{"n_layer": 15, "d_model": 320, "n_head": 5, "n_kv_head": 1, "head_dim": 64, "d_mlp": 1280, "vocab_size": 2048, "activation": "tanh_gelu", "norm": "layernorm", "norm_place": "pre", "norm_eps": 1e-05, "positions": "learned+rope", "rope_base": 10000.0, "rope_fraction": 1.0, "qk_norm": false, "attn_scale": 0.125, "bias": "all", "tie_embeddings": true, "parallel_block": false, "init": "normal", "init_std_qkv": 0.0227, "init_std_o": 0.0227, "init_std_up": 0.0227, "init_std_down": 0.0227, "optimizer": "muon_variant", "lr": 0.00732, "lr_mult_o": 4.0, "lr_mult_down": 2.0, "beta1": 0.95, "lr_head": 0.00861, "grad_clip": 1.0, "warmup_steps": 200, "schedule": "wsd", "decay_fraction": 0.924, "decay_shape": "linear", "final_lr_fraction": 0.0, "batch_tokens": [65536, 131072, 196608], "seq_len": 1024, "doc_mask": true, "train_tokens": 613900000, "steps": 4941, "dataset": "wikipedia_en"}
Each number is 500 + 40 x the weight over its row's rms, rounded and kept within 0 to 999. Layers, rows and columns count from 0. Numbers have three digits each. The size before them is the row's rms in percent of the matrix's.

# up: layer 8 MLP up, 1280x320, rms 0.148, rows 1070-1116, columns 128-191
# down: layer 8 MLP down (transposed), 1280x320, rms 0.08, rows 1070-1115, columns 128-191
up1070 096:454496509483500537614484521517435526479510449531526509549507485580511431453549529428448478444464478489486442441458505531524483529528492514507515473477488458497448456535524533479476432485550483
down1070 098:539542493488530535517491485497486524540452537531570448484430503426485585487451463496473486512425461550536496501481527553500504503547531457508491564517425530525509464424521492569529534579518444
up1071 093:500485441534525501525560505469515421459493571479423503507481539486554435536451458585494534565518369498508510541537452488515478433555498493453513527530527549438507487482530489493436495475487496
down1071 098:498473509506522484504508516488516502512481503574522501461549474497445535492599519512502489495484542476454519490500505571456410531523626488517494459424474496487505576534506485481469444493542535
up1072 096:480533516478534434621562494516546473491493514607465528449499422418529449483473527487481507484472466511533395505556464500502516476508585499457449470524475504500539518481364479540475487570567452
down1072 099:495448495541452470536501457538489495516495492489469520482441499425583488535553479491496476444413497520444525513484482517534507509444556433550505470511475454502419442474490516504479561487494519
up1073 106:434476461568519494517466524520477472497526548458506499475513424495492512445498467517491442534564502468549498465483520522461464411436536555462512507464516480517522462532523531532499469483512576
down1073 108:488513485537479490460505482571453444487595562503468510496517488466490530484480518513522514492544524386420569426462544463522516495481540495440492497556498445461564450535536473473481543483484488
up1074 098:477544512467472570506461460524450432536529544550501468510499530558430535441530476480570446489468465502534529564477535497396499469486528528428523497501497457534493485512585537551538519447472491
down1074 101:478552496568449413474528510480508493521499417497464548590490469500551481504546549495490503513545477534468498503574494489537461472496458447523505459544468480453562469490503455479506453469545516
up1075 102:472450443477531479519472456441503483481523426554478550575496469487429533548497460463552451494549503478493452523471469487466445488440501480594452489507521455518480523463518546488485515508517458
down1075 100:555495461432457507526573513540443472511500530477480479511562533436530478451553488483461526509510532595534454524602549488512566531511545486445550557441549493441441433500532519505468494472427429
up1076 100:443473482470421554494492504454507480485465496444442490528499475483473569487451554453457433457418542456461495482528585520554531479530667438421450519518513488493519527494443543456494490522471488
down1076 101:551452481525530456494526489467442492456490524542460490511547579505453548513512500464501583470558505537545505507468448502480530515489444531503472507495439470455505453450561439522542544507491449
up1077 097:474492464500485542470568573452515439423462461578491535508471500502522543503525513484507483444525522519535521413457492519509440435481481482490485515537399510500479434491471522490562552496556453
down1077 099:507499479470548420473514474549455442475504447494559471556469536522406529529462552505462464490465588529450534548556581438476437471552448474539615588475542494492491522490472511572518472462458519
up1078 096:532473458518513413481466507451516564516493494504449461517488512428449432543471533471491477480473459449576575530460461434490500514522517451475481470509446508443499480489505483470461580507508492
down1078 085:519485560480522527547487453485522463538453522499503461462511426497530559484576454474572466486422458441513475547536558571519483520446476551464540527486464544525540469495504511548503428543548486
up1079 100:530464567512454485480500495476465501425483529477442467534472440503523497488470533579485486534454508512492498432599481486404526576502478461576557427483507535499549589440448446502491502541399526
down1079 100:474569435449541549532514491542578540523521490568545539412536506569519517492488525449506428458497453493494482560424445477551464484496492524491456477516488455529509417503476531550453471563532457
up1080 096:517583526491559467513524449546438544600478457541463486537481532420439460566463475499521521485576493493557446524466533495543519472518453515452492508565510521465485465508473548439508505479557521
down1080 089:496475524535521516501499539481531505399460487493517557471471507494492565460559550499482518513448546523530509548491485494543471548521416492501548447455598466496545543472557482539540525454519504
up1081 097:488439565427538517464531516503536476480444484525436508568418551454476503491562484464544538540490544487421500493515470417429546518536501479470489484509531504456483590464493507526560504550547477
down1081 097:563552521545483528507527499499506553576547467489516535542517533512484539480474537485524484492454515533497488446475465527464467462518504477563494510501476461487505473587501488491469527451513486
up1082 101:517515458531512469512452503515462521509522477474547462494486545466501442451504551495491467602416465515510544514544419510517459523442454509519461525514570464518512495523554382457516507471476472
down1082 097:514519579496553512564487441519518449506490465514532462484501483465507543468596534510442504547432451519538496591500505466545497541505456473488531502552506588439470447489597494484615545513508501
up1083 096:483413521483473554487418475567529462497494502487455524528489519578400497548504475471513493507535476427526479422513471471387405508483557480541506528446477465550482520560501520506536587520573489
down1083 105:542536554467450460530563474445483486446502447466426462443546452503515553496526455553498566503463516495487523451544431505454577538542477529533499459485454500519612489503487541527543474465455544
up1084 096:521455444521482560520546430537458502499476479513510485569450513496511537499520454574472543409603510508508487584476482491467488527521530479496508520495472558555464435444529446544507457509554521
down1084 099:532500479440535461477414461454560430512451443525530583529550493516510507547491485476506472483504495445549481512515528519503505570464452508523485525491533581504464508531525480449494406487501545
up1085 095:507450526467531518527481569507492487465457487522552538491486470535476559524529472511481531514567530527484472509542492513520459407468535517513482535473525509488464480453524481491498475603484431
down1085 094:467498454496502469545435492433529527441575489537527432495553567538576500526549510495519518455515524484552533517483509519613533563502490548450493558478519609521547501493472420540488499463530485
up1086 096:534484487553456517543497467527470511445439549503533490476504526546574555509458477570512480542449543470533575484453464478543540478496414503514522537425518509485508532468493464574491460492461559
down1086 098:547488540438482510410550438460456499489516514507498487518545482465458411514532500476523500446511495521533533512545542509484493569474508457486501490485471581525454475541467546499517498485489509
up1087 102:456570471571479540532502475509512511477478498528535498500468536501476556461452516475491486535580511509530458529475524478499440499516510377510453436528579476599457519471456449476509494525486521
down1087 100:470428476485521484460538461595504530473474531504455522493540493472564492525473543603477519444438413544530506458540492556465462426467490484423488459471507580485473515481522497487452466507446444
up1088 091:540516487508534464499456480524383488523525519561527459511579486591492523491506472541565560549451515493477445480457451550469482510441515585518592540424496573510492488470512485509524506559515457
down1088 092:488545496474531531553548561484536548458535521510422504563431541501481545456490427561518454537560525519484586562567508472533485544468459452562548551533589512596465408483487493529518511464572514
up1089 094:464481510490483477512445543524533481565551536526506439530428533574514555488531494493431431504516499532488451523538413427538502522503530560517457472512481474575515553473464508464511545549521526
down1089 097:461597473494477423441517416508514475520510489537558537552532506489555465448486449445559545468516464470521543484522517536499557496501473467555568503528461547434521494494459485480498539457566471
up1090 104:537462504474438496506422574528474497569533546449414506488451429570480491453471492499484446504481465447534465455474528495527619454440548453467471456452499498520588380448476455456546471547599508
down1090 102:475523526570520533523531533492517483456542495507529480478487467510501574553508551478417509493487474547505543568467450525396431509474504522503513463536515483545491521524508553514529530534491422
up1091 105:482505539487552464399553471502473548487494490426504619482479481482477521485512447499493458505531548468442541482446476493426517372487489514484493431498573537481450517517568457485522489491407546
down1091 106:470591579479433486491504534409487442493537508471450448484494514459531478498531529499549471398536564536450532537567536404497490506469536500459463527468511512522570503538488546573498496508443480
up1092 103:512523477595468463511520527493504452526462552473520407503523484556515576484511513486541484524540501490479514416531522463491482478497581503489483478470488475532479527543486512451484582500517522
down1092 104:526467481555541481449536470493513536397446419610512502479497464508483454473426556524551458525442483525530501512581525443560496500440450474496476560465585455568543490528501453506534489502466430
up1093 092:504473437515475444473488484496473540501542402546458495611501561464565476532504486566520517505460557522527452458550547561401472453518507549518502493569543546413512508452580533534462456494491486
down1093 081:475562514510532513459405513513546553534461546495475506509559524494490547546464472435465543539495550532529506527471513480607548489541507534428435455467473515591526474478523491472536492500501488
up1094 101:515470496506483441515472520449434556508457514502418507450556402484490564529465497494528462558542482503536490458440520407414519447441511516484425502535424521487471449495440466518414533507484467
down1094 107:486578484489500510547490493482517428458605432539502495498464543513477491479547462469408447461560501451515520524507547559467553570521489522532553521468501476478493505467504574460513454514460570
up1095 109:511487535522472504546511528529512603485484488510533538507505529516417527522560478523518493525471434497496472513535539442450466527465550479510516452523535475488479515463530506420460601423406469
down1095 110:527518539523522525494521545502488548490468451429490473520455455510469551492496545463548512477458432450432506522479564496480424532509523549536522477563428472490439451519545577528512493493579461
up1096 109:474437572573475505491575500501501528496468482526532573561483496588472506540436446459376486547514496589481488500551444495452498472444476541496485457509540456502453445459493446500544486508534491
down1096 110:475498497495407454562466475481561440463488507589521523522561454516535521479534497505437499527515474491512485440475461469527486494519474516573524482484519466516493513504572555495566596500501501
up1097 098:474489448473469552524478492539514424519468524483478433488539532477551513444430463500482566488502474529541425573527524511461489496497538486516550454478488516540542491418470479567470576450490446
down1097 100:504452456490510513429529515509518507538484552518440496367488498455536444523514481521493444494511487550467497522502477505499553459506470457510507562482380507435476558528504495536563511541551500
up1098 108:495457492515454493484509509584615529443523491580584491493436490484515477444510508559529491490504505517496511416531496482497465515505520526495479528518466528534472407547594513527484494518495437
down1098 109:494475519516447515483539502476516518497538552446469522538468578472516535524477445508503538580514537547471508548493468562456564536495538476494388477487461523523511415477474451605450487562489484
up1099 097:514500465522446506487490530486560513435495480476539526529491454429476598549474427529483529466492454519511440499490506516512509540500525498481479529515562510470500461489536478520480500509497474
down1099 098:530499490443471497547493420556482437429542501509440493520567521493526519506500517464554549526437547525482540488507504434497489476445489462544456478493513514487487483521510474477511426548489487
up1100 100:478516495469490487500548542557474464539500561514534458496542479427548470455509459547530476497509532534468494525437529514514554521532445484499437495531488460490514474549461518465521454510448512
down1100 096:489512452520438467448431522468495536557440481463484530575466471507447554566519495505459456526520459516552468529440476448466478509421531527465470557507518425493501579438469577441470488537486445
up1101 096:484477468462495488440531614486542542442473482505524518518479546501475498531477495495513456525482503506484430438520492452421442454466517444489546560510515532540436559544534503447590521551434525
down1101 089:518501531467453493377515468535543534426509458492460518505500582482482517413509518511516503483518507511534427495437521518555524477520455488479504485492538521549430545542472528472518540507541521
up1102 088:538481584552513484492383500509516514577467468514408556472441513547450558480513485464430382547513510518512474499485451431469479510508526451479502541529451486455509506549457476474509522469520563
down1102 089:490504502463514510491458519443545538504419459494554464418555469449528467402535482499481499447484492468540466492499565517461488513517482544485489463451521492467519514472444519419523555440504505
up1103 097:447541496546487508555534469488484464582470392552558489515549561470511515470554471544513445433531533536521532507444496450549537413478574546527527488558529511433474414530540518470469596540429450
down1103 096:447493446557581493527452494444523532472485513546533519526463523501524540451512545415506511483551579467482408580512431494517522538506535516483480514505486496575475526533453449506522503461554574
up1104 092:562513506509441524467518454550498557523424575465479624517475477500423542530467498490446500540508481516517469427520556488473462527480481446573502454534463457435468477473514508537573472494532527
down1104 087:485459522524503511515442554453384492483540476537534462527478462537550521488492492502480463493551545495505512599468478535444468486421584556545553487461491530476480601494499591519506437524498521
up1105 110:474471500541500554585455569543405539514423523531509487590464441463480488483518470538540458515476532471467541541476530498473523546539493514512452491502492589500450507539531504540489527471460526
down1105 116:482549598517450505519440499555508540456451532456432378496526496538563492476467526516527510484518488557463492516541525531474552516500451525467474494499462511548548502467479539532463527537488465
up1106 104:538464538446467519511485499532482590521504490523475534471532511533446484510540464451508468553511542496507493447464513389455482500516491461546506474552523469577475479398452428522498514526456428
down1106 107:496475549533564482513521432535568621438437438525481474519495531537517508501444447528496526488571484455500504487590495503479501492521519461543465483424482544499452462554542561531441504498543489
up1107 103:514489412529454511475511525509413450463541527467557528555569536574431452513493490552494498500486501554550490510499536494493514507498595489470441532518503522437456540488527408491529576478487520
down1107 098:433466517499501462475517500467507484478463576423474539521436572506453565494458480449445553498451493472481512468505503504497433539490528517533455540542489496515494495484480444533622552454531517
up1108 092:510446534417531532503513542495479498472468527567541469522504466454492554512525433496416494510491481500483513500515463496467492524521558563460509453532564506565502457509485433534485493610540532
down1108 102:485590526487534467476531458431474531491494521432508472475484498488539410548468516581423487487494453568505460534493497464520457637530492485510514543508475484494522505455565523512578486579513510
up1109 101:527448490478524487495496581511477509435444525516473478438496482476505508547485518466490430550527449508511464544500547567526464585406534501500435500515557502477494494520493532474556534534410485
down1109 107:469402533473434565492483514484488517433529453477537569515461466540498520478477465556541463472562480425571533527492446482464506560524500481559495536393560508541519536552544475505506538499556493
up1110 095:512522527567516425441542515509457436507389526469505463517519451494534510497540527559512459538555523465577427483531525578535554473492484502466442535528486455525562545452511492500546505557449508
down1110 087:541487499487488512554544500464522536498542496477503485478445546453457603488521447469510464498520508446552495471531508530457444522535465560588506477512525515479465494516509518485519505454598527
up1111 100:416533535511433550507474481485497473511510529448493562485460560525534481601512503469414507520500455499450544479509531530566536479527480484539460501526488517501504536536531528449543534465463493
down1111 102:532480551470513484516547565534562513472539491482454525423493469531500500434531524464407508487573453583489489545470513535490421492554519501460509477433524533527502502512472511530491485426509505
up1112 095:537507493523485403437530536438510459420481475488436505537528496529475451515468505497522542541446477474548514579492515463520506512482514450489505461503519494464512496473509509465535456423432514
down1112 102:535505492446500606498422506504540439524434514468459484542488487423439503497435545463567477489498510482471499495435513509484489521503481509513525454461485478536458470518487379492452497499422477
up1113 105:517570477450553534539528525501517523511489482525500509473507570475464518521514551529494440489519521477463407539437427494473462502512493487533439445630593536442558541503470456421507497508495491
down1113 108:504469500551556633528385507452493441529462475423437494562518548446498466527492514456431456529490500452493535552499506522491502362448510512510489551425441451551490439519473503524557489465539510
up1114 095:532467474531469562520538537514509479466504498506562511537447496513540494534502461534518490478567449518459497528464468541549448493475506476481471539423448450470489540500527529545541496452475473
down1114 102:486507519490566524438574431559503556530569439481453547487579528415525481497574485417517462494446463568539557528512450533563493517483492533513489524503505476516539517557508502459556499509498531
up1115 096:541477494439503482517534559576489502525493509477556413507510447571478516512508517522501520497492443533482518514488532485440530482451578503430466463494526478603423519487525466503563519518480526
down1115 098:422576441513523528521455465491447510519522553419459575562521445475466489462519472517475559547480437505489542448510468442505536487535428529491545446529541481430457520550442474537411480480466543
up1116 096:528477515504525507486531496484476493582473500572603499573470459488474557503425461466497491517490487483474499453461477478520498478435499549497458541456556478522480490474568504556527516549408443